Part of a small language model's weights.
Size: 8 heads of 32, MLP 1024 SwiGLU.
Architecture: RMSNorm after each block, no biases in attention or MLP, tied embeddings, normalized queries and keys.
Training: 701M tokens, 5348 steps.
Each number is 128 + 32 x the weight over its row's rms, rounded and kept within 0 to 255. Layers, rows and columns count from 0. Numbers have three digits each. The size before them is the row's rms in percent of the matrix's.

# gate: layer 2 MLP gate, 1024x256, rms 0.235, rows 897-914, columns 0-255
# up: layer 2 MLP up, 1024x256, rms 0.243, rows 897-914, columns 0-255
# down: layer 2 MLP down (transposed), 1024x256, rms 0.217, rows 897-914, columns 0-255
gate897 099:052142103090132166124162183111143129111101067136151149106095171110094095104036120151140186163068155109135142133136037088138096073047089073136117100150103068103114158139144145151076159180103156161133169079159172160168114126150101149132114116072078142160146130145099151123094134128089175085137187081097098118154107144139102148095143115073159184137132142130096080127131152140144095137125095115129098165149165183119131081150083123183136107125083152100146081124144134135126116131142069094085126148090146236112199148142146134117109107114137162122135077116094160116078106094151159086202124090060121202165144142148082131076135126095122135163120144089064146132137114143089129095126145077148175151183121093125092132161144102116134150110133141110108105126160136136084158156140134
up897 096:176135145149103148121094093152173139154157130152103064240062114151111098148204089119089051094124155147141147142146144150115113124134098039082155096128167178175117125115133091143147149099154116124127101097046123091151162128117162148153100147168130139091168172086205137159196113157170138117133123115159142129077117140088127104122139133144158112132115136136143173150138055122149122105042133125131107151091150115116093103163165198134138135137133149102057132140115075172152081130237189067148122115140148134127120080112169111150127115133119089111154134140120149119174131164135144160135172199114170097094113128105063117128131149138102123168142082157104062122123153110083105134128146048143122128104137127123141036141070131117144147130152137089119128172117114145148091100141172
down897 086:086151141094169085133110164139175103181136119081132147087150115185151144104052126129185126123138105179153092109108078149163100100080087092139134115097115097096129114117118164102156132084124137108086147106137115155165131075150073107131152081117146181176235135069088151145101144081099121078161168099110159047112187146158097178076181160167115093058111095143074168126105107122160102106157153167101121103156159179130160104128117108116101135119132174096162154134139094113135121132097116124133134090125145081069187132124102137098052174182105189099104139087124144148139148134121150167129109116165202121158150100151146122150171154152159146128100178121123115096109168150085135046171171136144149143224145112128125149155100133138097105157145105130070114167133120142089088153086132
gate898 103:108123120161114128201112128135126058087106101135155162066125118101168126106098128114157112076109165080127111162138178152158065116095125092102081145092068145146090183207139120101144074162129160098137091110087182180137100186179046077117100144122137107131106134126135127126134125134145178134107165087123065105053145137146197119137100168131106084110134165125141159167166103131164162129068109146188169121135167080138088086178111173111148084138118103130144145079159090137121178071138128097093082157162213115107080132133168139167120087139163104075125145119133108047119135153132143174109133092140135069107116124139136136082114097125134142104185149113113152112138191152048124100113131111103163145149165166045130119121129122114115156129141162159132096132079097156091116186136125
up898 096:137101117056113085121107149160129147135083134064120124111104142127108140096141155110142080165143124168073147014095136136142153161153149137147126110144156126204113068094130087128123096147037153110117062127113096147155110125072106146152069107164138113165130087105053115133136081168083123141103124161167113144148161147166161154185119131122144111090113161164142114128063012146119135129103121188182134127132119108152150130089111068130157134116124114097114086113125135134112066119146167128164119158102086162145097120164114178105112131185113100069158168141118127149084136127132099175147078161191052100091107114107116189086127078144127093150114099148094131113103147092182114145115134100120111148096115089160160117098115136153151094098090155069119190205115113136155201136109153
down898 101:143141114072204130116158132140121127154084132124129137155131088106094117093146139121151182159129118134112114100107083175122201097112119094146118102133176092101103133076134173120131119152142131176129175120181112098100149108122117082246136116146119091141175119132170117087062164157117138145108127154085108117102136137101120117086135127144132125145082145163148155098191124107134091124133076209165120158135164094149156078125139083158120156103086083131076090071102093141173132138111151145175145082148149155123145116147162190131159170139144165151103094193125139139126220078148125144151219094146104108091162124116119148133172160146124146119040144176133128140101116125170156158160076136196139136206077079147119150155135115148174094159120075113129194205153116100171114084153116
gate899 097:129129104109078061154136137140129109115152126187080174168145110136113129126140157120127145144132143112113117123142152121085112158155138171157090140124059139076122144133110144178117117061118108155064087124115174084177107139120140173151177119088135091152120104183131117146060146104112118152125156111151173131128113132123152084180136124141133123132143133107164133121205151137110071148150183108167122101120129081043117141133141171090123122130093206098151161131117158114094144140114117150156168106139128178133175075116130218092176133119057110135056113143059140098115105111184084125116191084160158082085168173110094127152137124094092100164121109139217092160117094053088108127116103121135167102155134137160150079038143111188125070117093145088043134100128137121145134121077153
up899 098:188108123155097130142152101092153082174134067160132114175177135153135155137132096149183127119106148097078154168121170117173100098158176094192136120135056122083117094129151116152169115136146145150098132102167147142141101187085093152100119137115159149181103125147093122086104110174150171137168113105122129073132095113143180070163170141104116148120194158094156168129185126176092103070108153140079111091135136077100158160122125095120106098220138138095163173127164125149115163115106123202144072130151115216101134102103108138167184090130084108117167084112076128129141101091139099187147119084101102054078170128131171123145104158120110165151155098100144051106111099131076154154122173086104118075081081116164163106079106110133179090132108144150112096147080110147095150132112153
down899 103:175107152144146166104120131150147115140106077127123124095114117079127102127169143174023105148185137111144151138128073106174117128145144163081111156129140087132068142185095145143144149102162149128123072183179127124094180140121154067077156129136076102049189123150179123146171129089076149095145090190064085071175120114109102131041141107153093142125124120177104153111045133110137145114124109166118167136153078167114097130133173116162118112195122133103113130105152092090130115163159153100131098148100130117092103108152120110082084086143145120156103108160144111155126124131099132111105153101148049152123094170107109076116169138080078126125109117110141170113162134157140143068119099105124185145115145131094148190165144099137069199115125170197140163102115147083154094060186121
gate900 101:140064047141098138132090062143107151165189153080134074129166069166072119146184169083135164137183144129098122109147142085149168123142114125076212141134128111096168099138168095157117067119123152153143113158070140119175159142130092124132142116136110114051117107096157114135147106146136125113201202109160128168169101113126120049152146176111131139155169055111117154082122160142113110113185185134170115137127105130094125151179139158121109115100138121111147126120089126155083102141113099101109100096171104122100134177078092080183140084149106110100157153078118202075109115093115133124129046086106103092160142120131109133105114111164185134184132068128124139139063168131129114134124048156158136133165136185113145159104119056176132127144110125124142094156157081084146155117150104
up900 097:165112099105126099088143102145049126127133103094123132149109127110123154099174159144143126085120138096132122059125117121055125165187071146115114114119154080102127174115170177121103127145072117120116120170097109160117111101086189085183112107078147094093119107093124164154114110157086164149118130148152118104119135129103170125136056104134121136162127069056108146166122066132137149136101074136064125161164111096116149116108125141109130149145122184155099112140072122191165111153158108128168033163157115096165117157145095156142130119125120121138100147144157143177088164112088107161096076104164156143095151179034138049070113115112160122096111134057161191231157123086114129137106017153109129110105103158113185132104160117146143139155112125154138156149098176145118131160099118
down900 108:108155084093154102083133129088107060113123108118173127107088150119090128148162152077074126142166067145129118129096169205139112169113073108170161148098103102114133125164176184102103123136130150108109113109132126086138141211110127117155104147155102126152127090189128148098140131141096104071116127119118105140150135081094091122178173120141126169070153179112165173121167111129113149180132078094117180168113139156096100071093121102122122053168087115095158115101171165123162086188112143115093151096123129131106126145136112155104128111147154128101115079182132128186112111155113153118092168119158134104170138237107132089138171133146060065120149156118173254089127145163138133121177173173152157166196188154125121077115116103149193142123127123090146162101144148160137147156154140
gate901 107:137066079105142138147068112125166149167147100115123133094179177204112069103131146147149133152165134154079076117110146100110106162133134173178144145104153110073162166169103167127151154172128079130174158124096188103155093148125131088109131147115116098083111140086083135135123137145087133161138163099091146140204052096114073130150151176110113113081125078135129171111174143159122101147162137145142126103141128143095103113175117151181139151123164156137130197195163164183161101125081139149128142134131134142151160095080114155110130136146155155144135125114094169070199117120187144147192080098150105133119087193185143191120112152124194128133125185164110136138142115122058085139149107178112096033186098106165146151147117151187197093122113120126144100128163109110092123159164080
up901 102:126123147105144166072199152165070092142106081078118153131123099198088138128154102161101101162063086125163165187119102115129189100155126129146116108116134119122081123166175137072137079125108136143139143131099123111140170118165145154065088143121111161134112122146105116126065144128197083119128147132138066180100081131150071075133103126190109163138125103124167089080074145123138116114135102146105052104109148123131128115153116194170139154123103151107147138133067122121140123145188155172151175161121099133117096149134104120088064159104149148100095214130102114127057117095153115061098115091090112150155124131155072078160103114125079148156123108102092116075149181100117138094137066093071094135087139135170115128203081108144072124108144049099159177140085160099133139140159096
down901 107:148119116168031146118140085173119100144211131108175154153163135098198169145122165106149175134163130114074135108114137159174093180108123122123148201132133147123208119129145167117164125126119159104162157175132096119139128115124138135120115127149084175050127128197159137160116219106145098165133104157109139195105106152165152134163100120082141126087141127142098096101119169149137101154135095118144038150147112120139176099124202148112053125150127119097168133140130070125114136106169120134117104199099104143118113158141178168110103124098147125080066100153094143144103060131146161137103135109157113086155099193121142122178103158104128054124125169116100125135122114131122104115125092228130165142122128137139157031144195154120140106177071116135152137122149184118168099131095127
gate902 107:149118164086132096132129097130055127132169141139115076094152132136110136131125143172137098087068111119132103120111145110132132141064143129084099140130086170129134099155179109055111101172113108145159079139130155172095162120156146187101087115113111167132127125131123177119149088157188145131106121126143058113159104125127115141054149104119143149143112096156165192160099139057209122170065152077105096164098136162147143157122077129120167127135114138111075117149151109170106136114164137168177153156095121158069126178094131102145166118101155114135169172109098091142175111121104100126123124159136163132089102080113115103113121097108130230138127112048101190108152134144137095167123220171070115188151108163131167151158179167111176066119172117145095135120192072154175126191112168
up902 108:189125121161078104070098063146086128132131123170085156109100153126121200080161112215149134131073149151060135140122169070124176079136100205105131119215127150120114190167131126100103136139085129142136099148172114137111155102079191161107114097147121157074100179138090097123161105136186126100208125083119147108123067118129118068137118078106134152118100116134122154102139185094179138132140128103162113139161180167092109173074135136128133161147070156128128082148141157132129129150103132096082159126145124153100114127108126083126200141102101096137144165158164149141140152141125142103134136155076179198100107172115134132133166152184151110115171089123147138090128094094139179148196102174101104216123142077093146091162160137098128091163169122118156130129194134093155120094132108
down902 104:123137110130095089160163201125165165138113140102137158122149124183169123136140118055213118140192116101102145096125153132088162206084177091117108086165137141117139130179162147118130215028147135084112150080104151153131166160129089143137116126127122144101148079124160096117112104124131161135141108133102128109136135177138113159163147114112104149066126098133136098098129096170123106100117158145145080125123118108111007123156151194097080072178119082145158152124092149089126121150142148151131117060109130151131120086138086178124081161119144172094112123124107103162101125150170117198122142166093113180100113136133143150124195092105124154069093136147200082095155120051145090132160068112176095115074116118170094146117149108162117146111042103161123091122146122100157114171101124
gate903 090:112109133067145113147108133111037137139089114163184060102149081070150147150126130163116130122060154123072093188107169111103075143131106118105121118111142114105130155163121111057135126182106117169125091151155124147091151106102124175120115117168086159080131137186088138085129144104077113147095159100144127076112099174137128152110113129112136056162076135121085127140121163120145096089086089137105159146124147146066147154119140075153141062103136151094135206065069109153143157143144051108132136147124110097088095118078099101155150136085132076155102109109147144138154176137187144133146103109115164096133166189125159119131127089099091130088132178068134112122136177137066122120114100182137158034135121070109142149134158116036123082193119189153090086109136113099131145155129146
up903 089:131156072084133130139099145144093126155062145181165107109109116089170137154128108170139122088111126088081084093112236119113097119125170088107118124138139132079152171167140045066126131190143153180111126092111138195154134096125088163089191133196127205079140131149141136104107159132109139188113156119122118149117128222180100153181140100135126104119103129132055105232135094142177105132130083104110117153112130176094093082149201124155166061166137163136128185101106106133173137134164130175125142090163147127168143129119092132136135086114127137114159121159130145157118181110159164153119129091112179115150177168129140107150157085075135163084123121105112153094144166147114120155112104141105131114147123090077156160132115112085115092212076155099138139111119086133101160166153135
down903 072:164126172132108178125158091151176123107223166128084111136179152172130093120144168146132173154151091104116161092196084120131214146152053132156207112123122139157088057078093157143113083120111132128144134127141133050121097151175111082135116201061093118149120092151153129101152067082120168099123101129130116120120119066082151134129146119152164165109183150105123130093138094154111136192154117094140088082142118166149153158153121092126142163183146100119086101171147140142094073186101125117132152173100080117121181116126123184086120139206138152101129147108159138111196104129107113098097102131140087154151066119097090099067119159151098173133090164154111120137118120099137179128137104080117082172105091121202091108146105131184132181110114096120123108144133145131180087105145126
gate904 098:150110118137116133167121187110159093060156169187125141116186158195150190132131156132121142122147121188113152133065158104102170173132111117132080166129120117108172105127128089145182131094099184161079112113113072098145140127131146168142154124090078092095135094133117135212173137128063140194144074092149090136118174121110170149122078095175175111148129117169102134120107082164089165084087131128140154068151184131130109160161124097136089171176132139125151181173131132117107129154144182165157181097097160087075099058149159131127137159132151122144100132097084097129176126107122125113160151109100122101109119124171142122114149158141200103149079079085174232087119115110070171131138133172132135109114167110143094085138086151161088106121098082123131112139035132130153156161158134
up904 101:108152176139092123171093136161201118094071171087133123161132111156146111105193146173131127124086173184111191080112166123112130181092071125163175132078103134085189130104096098176123090149099064154127136101107158073171132100078123162134136218186139087107135119186153119125138171121056137130167124116112125116137127146175086118106141170101122086102131149125146146159095102164111086140140157103126154129150148116113128119114124140079115161096079127160144123192095141112129145083168040170130090128109127097078159153172140109133142136149146107158068134108157204075137133130101163081121109124121124119054136121093145172110083103095080110124062099143131092060176132091090162156122143120172117078200115139134072121123132144085114125090127126147157111109060146105138122103072173
down904 107:163163105119156144112126059079159110094113107101106114132070108058156201066170089152167130122125117022086079108191149094166119153166139124139145119120101153120105197191135073153112146141188191117151106126109095105062119134135221116134116114101125113126110163086138142102119103191151092139113126157119111164148132085103105124117148086111106084147122172071115128130137109120124194116137063157126093143138098131096128143113141127132095095123157129121140112108169119145142127097073100103123138133151132110085139136153108147135140118090113154132233087149157106119018122074152075185088195096097147156144118126097157117140131114161115108142175077137071137146104145043136069142204131110137144154134090078126139096123128121139131129126147103113146069128176130156150131117172089
gate905 101:070133152140136085102148107134133154105197120162171057090167131150070147128081140122144105181058148143130088151137129114075111143149161076086113134158150096217105165189109150133124144146117117107101131130151178148136126090130129155149125095096156114210103086115157077127120189216127085128132064098158085126156196188108150142096066133131202151138112142111134147116065070103134123110079080156061098149101101126163162084213151107115119144069120150145108128112140162128095103165155127116098137093141132121139190113127147127131132095114142107110145174096138135080147183131098124082126102107160163135129075141165131130092146172113138094191083115170083090144116111144095094180135102122101100139079064160178104085131136099122168132165094100092150134173129155165112109159127163
up905 099:191123144123159143097125098118100066111111145150096125154166150123153081120103122138100117135175223127074087128151147201137135072069132136103095130062136081103149147093116180140061068115121139089124125109151092170106139133158107153096117059165092108128148170118149131052081069127142170113103142131110150117168070094137158103127130157107137170067188138145095162115160134159159114161149166115086086154138173157123112109096124131168057104149125203119104084160154094120179161146139102119145116183143141103119090145120107133178165140070127142150159115086142184134097159121133099125057130089114122137112126184167058121118105119237127083094131157108162158124096158059069125160104141087162113117150143139068108140160183146066149134153141124140178137128148156131145136151138138
down905 107:127125178174099123131198128118157116083119114088194086131160184164166180125160130111164091104115051144129105129085144119142169095131143101096103165120144094166120155154148159108159189118156112139074171117140137104124191119103170108097173150131085185133127166103175065110153107180175141093165091121049136081145156145126141139116102090161145110158149161120101120151134138089106177100173126136138106174122130133140182077164116119151121125129133114097077099076164123103139040149104122114101078179192106163173121073185146116127109144086109133148117144182131130138144139120120161079148109177073134152084156127126109159096141132110142201117103107124106108096084123136110172108104188106079111199129162094139033187101160149143155183115083141160161089110178150161102086131159105
gate906 097:139141122107129113101127118127123181129101109127149129177110165116174172053100178136232111077118158109176169122135149149140112112119098145155157103153087149098150132170235136157110069118137074173196104078129059180087153128125120189082137134101106098167146111129106114122055153142113079182120162154093149131094177076106187117075119132115158107146136176131125126146136058119155150120114161124159101097115151149101146127136123148140124128100145134131147126168157130133152180085078125175159040123123126134060137118113108190135108134079129124141122105123111100070088111122106116106140169094115163179124085112194125123147150118113112126177098134077183161108139168101159148134169155113054086157175086159156104110109140156191131148117185140127145087101149163103125197135138062
up906 099:120127147111101068132067144152165052083169123102174151150161092117159188127093138120220138133090146123171107130147112123133161113123076125164133153094115129116103154138145148168155096114089156164084170103145138119155130110179155155102145094107187109087120132152170106130156121136081113157127078180177139084121115112100145086198088082159097131107179169102092090098103094193168196078131062148138114092186152158130148120130166127160128146156144168083161099123103100125127165141162104066157081110167168130192172140155109159061097177185147173143092120079112141148182117103122164127155117130148141108106126104111138096143097094130174086148120155131077078150122128090106160154110157146155127210188093080090095158098145124135145124100094156169147135113162099091154179075181135
down906 100:063159126097113182132083165084109115135096151135110092090120116112092124094133172142113154119236179099100100099129065128152107113152159142080120146108122174120151184149121069170197138184100119162132092111114111143083123101159142097204162188139119133137091159155131108145078125153160076141123097102077123196153063056166123092131109169158176172137116123137129152126132105152151127179075104112060176094140099181083133149142133156170123181128142115167158118131083112133131130109134106119086182144120126119103109128093095142169145103180099104120156147203097166185129141122173157177109083094145139172176152147074091130101184141133168091108135126124119150144154132154123080091158112109113114104109143135133157093118107110138131126115138158094028132139115134213104101081063145
gate907 100:171108110110164100184133131123079133057172123113133198132101145110120161103086113255125142184109115150121128096110144123132136151140173038182129147139133108112134168155164155122062133144126158104180135106127125115105130089085140074161112117128086050212069095140153094145125156109098101147108126119162115137180138088139139136088111129133104117130153146101104075106145172151108167189127144159124111111128129155148133152132134142092095138149147017153097099129149160138123190135103152089097148136145111156159066103139136220139116109213180184167145097139125153181137172135136118094127162183147097095085139168125110126169100081116134105101168140095146114132121131144177157116107192135113106161213144189175156107143140173125097125078130121156134129124124100132116085144128135
up907 100:118085136141122123107121107094154168154085234129120148085215101165080156112109118112106119098117090153076140110122140059167147126088191132075112122126187138166140160097145045169149153165105108156130092142145130107148129121133144085116149113081186105088146185183079154168157076184173143140107124182154144157083134158173147123135184107082140111163157033107078139116166113127112108187129098126133101120141116123094173076108162145139115111182144095077124153140122125056121120090107076106090124170194074080076083117136087149128103130103107126111078135096161120057121120133063186124133070140140143100142105120146157162112167149119113135127069152127122161115150092096112061131124143158081114108140112153125099090138153125138157066165141155120134117115148079132099141157164114
down907 099:099107085081101085100063112123152090115179175115072115151158138122100102141170148102127092145114158184060072162102133115142078097102138062114113144133078133117129128111117152147094092178098120140176106107119148121098174112129164109132168063145117099102167141160145144111116176103078150049073097092103110158076161086136140136078153160156141158115141110106137118127152164154135162102167091079161125129099085114138119141102123124135108122138128055140139132154147092142130128130103129142146078134038169090151150205083153091106103119076159137103143120156131130180152172132089142121116126114063107063139193121154174074088103085167098165169113157180111156159110113133148136176138150151185093103184120139063095098084105190104154068119201095190121133147096176132089119127134156
gate908 092:109172051124146147163148144154107128070126170133174172118149194099094133112133163146136148164111123105151115135156078097129177083119127139144097088148188139162124100144138121103079134122124132086109129121134143145097175108143157157200071096135135107153173131103160112142101164084091193113162145161147123128146149136102161086092153141133104152057077138106147160151140153115057215045148133160154135200113151169115178142114117175166108096161098110074130107122113136139131128084073132166176130076105113126078170126120123122128126104142094143117144164114129210116153104137104075159152109144136104091149215166110109133078088089159118141131131134108171085112143141146108122087103123062135147120142158162100148070156100083055169144123076209167059101139123116126126115196070096
up908 102:140220088149137165134141102161121152105138142144172133131087128158135181160111208128094112188093140123123131156135098119101157113131158146165136086162112181078084138133195093128131103111141124097177159110119161171113121151146138140185110079181157116170142165096164161103055106046115163105084094137109101141147164125159141106057193166168117086102156093109207144127141123115055200067151138159149108176098137143091164078122164181136089139183107113129149101126129121168161160106076141141163088154122097104095171134126153153111109164156082138145141161117118144083153127139136127136086164170092152146164191101061098176105162074152099174157169136165115117085117109079090079126076190085133089135138107161141102118142111106082114103099115151142084113151157133150096127129164148
down908 108:127134121071100203143046169155128056121119102153170091079081103169116136081083124136067104215191180192175136112099149141126170134138124093148148122125138114123125161083201097159162168086166125071112156145136153148105114139087106090180155098105111148136134111119152111130132162109118095159127171112166159127157094157112134114128116112181096179167152113119122155092132152069108154147119110186107136135123130110077136142129124150126129117215141130105095089157139060104122150163142103118091130079126128149118145081134147146094161155123209126128156151137017085128089120100080175123185182105145163133125110170122168154063106135095115122124145060174099128090115108133147074160158157145147104106151155121126107147184134177128142027125133091140092147153108118110158132150127161
gate909 104:122124149173144126081193122125098071116100148191126122102141152097131116095142149163113177204128100155133149101139143124120123151081107109193118129130146105157143182151109097130119138122107159161096103131120146120189119104132197202072133123112168142115143097110171108130160228127195160144109154111125154079174156106161125102179150089109148093087131099080159157134141133133106122147152157158145094129114131156168145154119159151136157100141186079116153148158153139183106117131157111068117108119148129089183094078051158162093115139139136149121116134141142094136060104082114072100132168195066094091130160183155246139089137124172104082144169101134157125109162132194151150123158131095159108153149141063151088029150168097126174132079142136146184123149125111118134149126111144
up909 091:082133153149100142127107160151126121159131095108173119131129097097118170134071127131147111112145196118155186142117140183097083181107096100081201184145089093135165097145093176113128099185094093117143175094104130071127118090127106133194119090110081101183144155138092145061164097159106075125200098132097084157088109116111124122124111126064160144124095141170096152114134109064099159145156048126128134144103117110129139127132158120142120146161150116134150120174104146146129142150168113114152135159141162124071137103148089090137127150107160165082186116118069121091110159130194113106164126100131175126150158084184067141149154069074115215138125134078113140149167194089104147106186123173144122144180079129096135176123101131106107139198052149109170155119146139112083074158089088
down909 106:150132064132142106100093100126086099113243099091120165104138151141153130128147142113150100138132092103119165133101132159087106155138142135176132126109129212122111075090120076127113114149130167181143142167097090113097121150162133147138193154178153065185118103104198124116188093146095079139112181165163085121127138160151191083130092142156137158116164111121158181085069128143158169129134163157107134142169100134170124150095140109164111100167096144059158133098099141132181167133127175194153149090125129112169162076105169089149156096070147142155101125104132154132109181079082085161112124156179133104122184099154168136135163136113102092115182097079156177089095206197123135069097151152163124137149108075156119155181115088109141133118157113167110092143162109135104121162116080
gate910 105:135121033129115171154126160163109160127138152121123098080137157176102172140109153108152132112129095134142110094099131201074141148119134153212203133154115159091163159150103134069136154190143133096063159106115161122108170127104122171108156126140121104081118147106169167128115136098134117111143100100173103148068060111113149158098126071140095123166132123139078201095108092110118121127116135102123139117111130099130203124127153182160161098117173136058154180158156089131125135099170097126148125010096110163102089125099157140080138157133123047164078112139101119104127115172105118104104122102152136095122123152177096091120093083137117168113106149163140032112094089121077142170149101187086140194175102086117148116108117085087147129156132139191103123088121128119070138158085113
up910 103:166088122137119141105141115181136051196150100086148095122146118048138105151201103101160104167092132131116204154073072126161117106123094099115097046082126165195126168161180146084171159104188120152089072114171100166087123051140135163157209127095120134087147160148126105168098127114168160121170127135166157156106098116127162072152104139122193155163104176155045110118159115085123133139171126208109065120153089099070124150121112120117124093140109135147161182126149118094129094140132121071140102144139115150091120135066120159149078076201145144135092121118158149134094076180102088116111123189134129144178137099098141146123132118111116168113093120115113132105122091123111121140138171139115157124117136087084127093105161168138162049126135137094122148172163142127108155131122124
down910 101:175126155151171121104141144112131122118120125112132099147071126118151152182140087143156098118127160107088083133176124157169068127145114133086118090186117075145131108115138162115110130143087134154133115141155094155147156139174112111174096108160116142121127108160119118120175144169126049070102130101130047094241151101085201160132140086065117136059117161072133145122079111167124109147133107060172132163138090197171123115140116130117106145115150163178159120189189135114131102120115158167142053170170160159160136157164086157180208165105119166117151150145089143146117131112115113162137145146135049140103120115119135112138099186138116088152140142088173166188088157125120164129065078167168136137105185128171095146150088099106129187087095166139172139125173078099143120158121111
gate911 092:087144140111137108098139126068089072162117110131110147165148100150119174149130077115078165117162134085117133202085092120114160157129081185153121130184095071109184129183133123085083126174155090145138139176090080109159138107097099093119148111046106123136181177071139095099154150077126149144120104145138152118127132102075152123169093113091082100114186130117163161075094155156079071121147127134101122114135159129074133126166099115140107130186158071110135148082120147105124037161152119072130092133155119133203167153099174165216132111091098147075133111119159207161073132150135139138177051168128188120109096124084082113118076132164127112085185103108122127107147135068138173154104099141148116126142106113179131105132112152149167130133117123128113120139116138149173160110060133
up911 093:149124067131142174146112164114116151151117095135145151138099154089160116105073117137156156127094141131140146140230148146114128095125180080109167133136109114166113113078112152197167113109070115119115128138165102127152101119158124159106069128232175187147134082079106118133076112187087132142093149163082084143115170149170099103117154172195130095136099200133093131139128086130120180153154119135152154094102167129173186129116134176100171117100153087122159149094167113169118106135144103170147042151136098126103163077101099121140170115112165125162148125145093100112123163104157126166119255133083146099174131187146050147146116126146114110214095148198125151109135113191140083115112166148114130113171147116110139118089142120136096138178096135116112082112108158118084128112120097
down911 101:060087187092144177140112168158120121101098173149085087110156072130164082137170168166133108129112131120122152168070171124096112204101081145125119174074076113195147116150139136158112089165092190136100113139145100150147082127137120145146157110185075158142191164094083129141103104142158193065124161115167129109122143137143127151092150051148106115087164107158140100088123196167116127063115156099197131125136135180136113121185092131119103117109108120118099113111146140090072089186164054131095182057116115092135105079156064168135152115143187138156141109123101092072112142155125138107119155110115190182120160169171162115170186129162093088121120151177131110124104172145153133181093148133146125142122126151140176104108148115124096175119075116105131139113090140133107124069103110
gate912 094:174098169071164115201155111111106112151171110235092158180100190092087106170136157118140090124202122134155112108091139102181133069201148107160149144125094131132103129090096137115121117167186102139072206151105139111174153126157137108104188110151155102055120094143136139124117150040167152135087154115132157122125120098100118118138150144164163133092163130082094165098153088113127151105155125132155116102137111113159080111138119049151123125107154113121114151095090105113101129101074077173116093118103165093107142122143135206135122134113097130063168089126122159146136056070095134159081093135093145180131162111089125094148127119122125142106127102120198147129071144118177112107063149150171155098112090134200122153159144155100109165094129123200134117145129167101096104137152074
up912 092:075164104178082190114100156123127136115089146082156108097133061132117188078119120151129121119097104079087104142134121140119114170149132117121153147112153124140186162169125108133143146109145130124152077122156102124108118114097132110146098160119102132156140121137105091180158115177085121148135076110145086161150119117128093167047099148074082078137047154187145113137087179124112116141161138146137114112185139163151162133126112243154135124178145156145126056090179102123163142117165183080126188178133130144117074197130146095150133110153138145105078166075103130114133119137171143097182160129150107083121103133176104146116095158107134059150111132153084120069182088136113125184147113112077091146108157063084160094090123102138184144174108172080129144070097128113138084100136209
down912 100:068073115179110129116111155155126101096131130088102123159161100132128090114121164160083156151125112157097082126171105149138116140129068092079143140077150077058150152149139137039139139149096127166130154122068175122084174083058145117157148124144098114094087085146126081087105126088130131186124088106122139170131063099140107158110098173095183125173158176110106147083078132170140120066102089131109118150115125106116143110136195086152138118117129126205161145132108130146163189096187147107051105171130180095118123156134111116173116070154167158119144207162122196154102106187121126156106144114093142156172091140123187092129111125128145116185115178121086139124088145156106121158132123148104180115067145121131060158123135112171136107163098175127130129119174084113157113081124196
gate913 110:122109151174195087085146104114136169134114143191098198078174157100145140127140178125148098129133170137106133155171185158170101146121150161066097139137063130147124117182090137149114118184098164171161113141140123120127145133174123118064131167111147163100091122104129166150134170114127131144138129170081103154086103103121128108142113138158162150114156179159080094140165122105148120119073126163105145120171108163213137162086112123089161100171160063170184102042167107148138153122173119094123103138155135190119115107138152113116145141209109081119147123190157155127159112136148084114154077131135153130097131165166157041186121163127157161143152121156091186141122179138145148149126146147090151138108125120120185086142211147157145116106209151182094143146170116091110134081153208
up913 111:116162176119124125129151126144116130149087118102171101109136089127156033095121119102189115153102148162204098122157196131079083187122172127158112078124155101151164152161074097113162186165118126123107159134128142142144173106147149099076116157186121127160162128137109138139165115134114094154162117137127156121123064108148150121083118133155122155105163058123157130146150232095177102110196120130058122133141179113125100133115196166119099119105086169115109087076127122132093149169172183116068114150126177109110145125102162148120076115117094082145108123055103130147117156151162214121174142076112130113156145126107157133154124163109110123094068160157091154147134110152073090144145133088146101100125153152153122183115020187121156136152064164153131126111116156173167167104164128
down913 095:124139096172149143126128136091151144156109079146143114139129122194083145158159064097141104152221168118107188102072171134173119090153097079125139168122093128124138095133035132143096089107148145118117106162053162156128077106084143108116116094126121084149186121082122155052123074124128109101133122139129138176076136143147095137170118131138148050192102121132134146218146138123097148150113133130088136112171090138157123133112078089109169107183159097109178123104132152161186091209055105171104173090097108118128115145146136119114186176173159138188189138131123123094141133177080091155126106205178162104117130161099157146105101176144090122083180138101109160109094127114152161159131104154134172168126123103087132182186128116125133095109079113139126159113117150139100152146122095
gate914 095:175135095105188182120188137146136136139137167114150169118137095107108093111135101176131119172096124142149105134179151130157073101087132113195187147141207132067187140131119133076119107182138134090167123195119162099149135127149136105127133160094101116155108120125126042064135157145102072096178159136115149064135109144182135068134094141082108110114156105146120131112141138090106107132119182118121102086123160165100079161117141127126196071125111102132108097089113109104148181155138152130170157154096161114158194131132131123113136096123112097154079133101116158111151126167106151175095156148116072125139083205111141080113143109078122145187120115115148155169063136124144057160154183098098137183135096174174085110113153186104159123161142105132196105132170159120228085169127134
up914 089:139136112123189112189076139121125167169081131119105158119163092098152189100139122115131055187146151154132108098168136118080103101110153122114182162164125118117165155168132071129102088224095108091116113127173123164139114105168125143140166084165141117166126096110127085013139127126130144156143181164215123159130090154152124126162098129150118124145095128136151062142107116066073100132143181128083140151159095115090120120154133130149138058120087154186122117139117128140076158068155156138140112124133108079140138151132133172127118101125103066157096116073125125128160164107025192174141178125110155095154113129123105118122160191124167179113169136117162152084128171054121123198140129134081124195161087161135082140125155135109117094079139125101189159127140127155160147148125135
down914 102:069151076142118129154161150091131171173094192127085111092141145076106189130097140120130082138135141127091075164151064115126111149151148126081126159127073108144190157132195123149097111119141158088134171149094124159157149111095147115129131060112127123094127112136194158150121119157129176076153123138135073099139118093159101122117153180089135152114135132143122072099131154118088147177126145151156069107133075126129116134156114122156198122205132082105093083117111140048111096144142137082160139146097164107134130182100093098117135111091107162133194128149091073121064191126134075147136133165096123137184117143079069099131140143143110105134059102116133113187108176143080093120081122095127136153154115142087136182161194105161169106151092185148067110189041098090145118146100154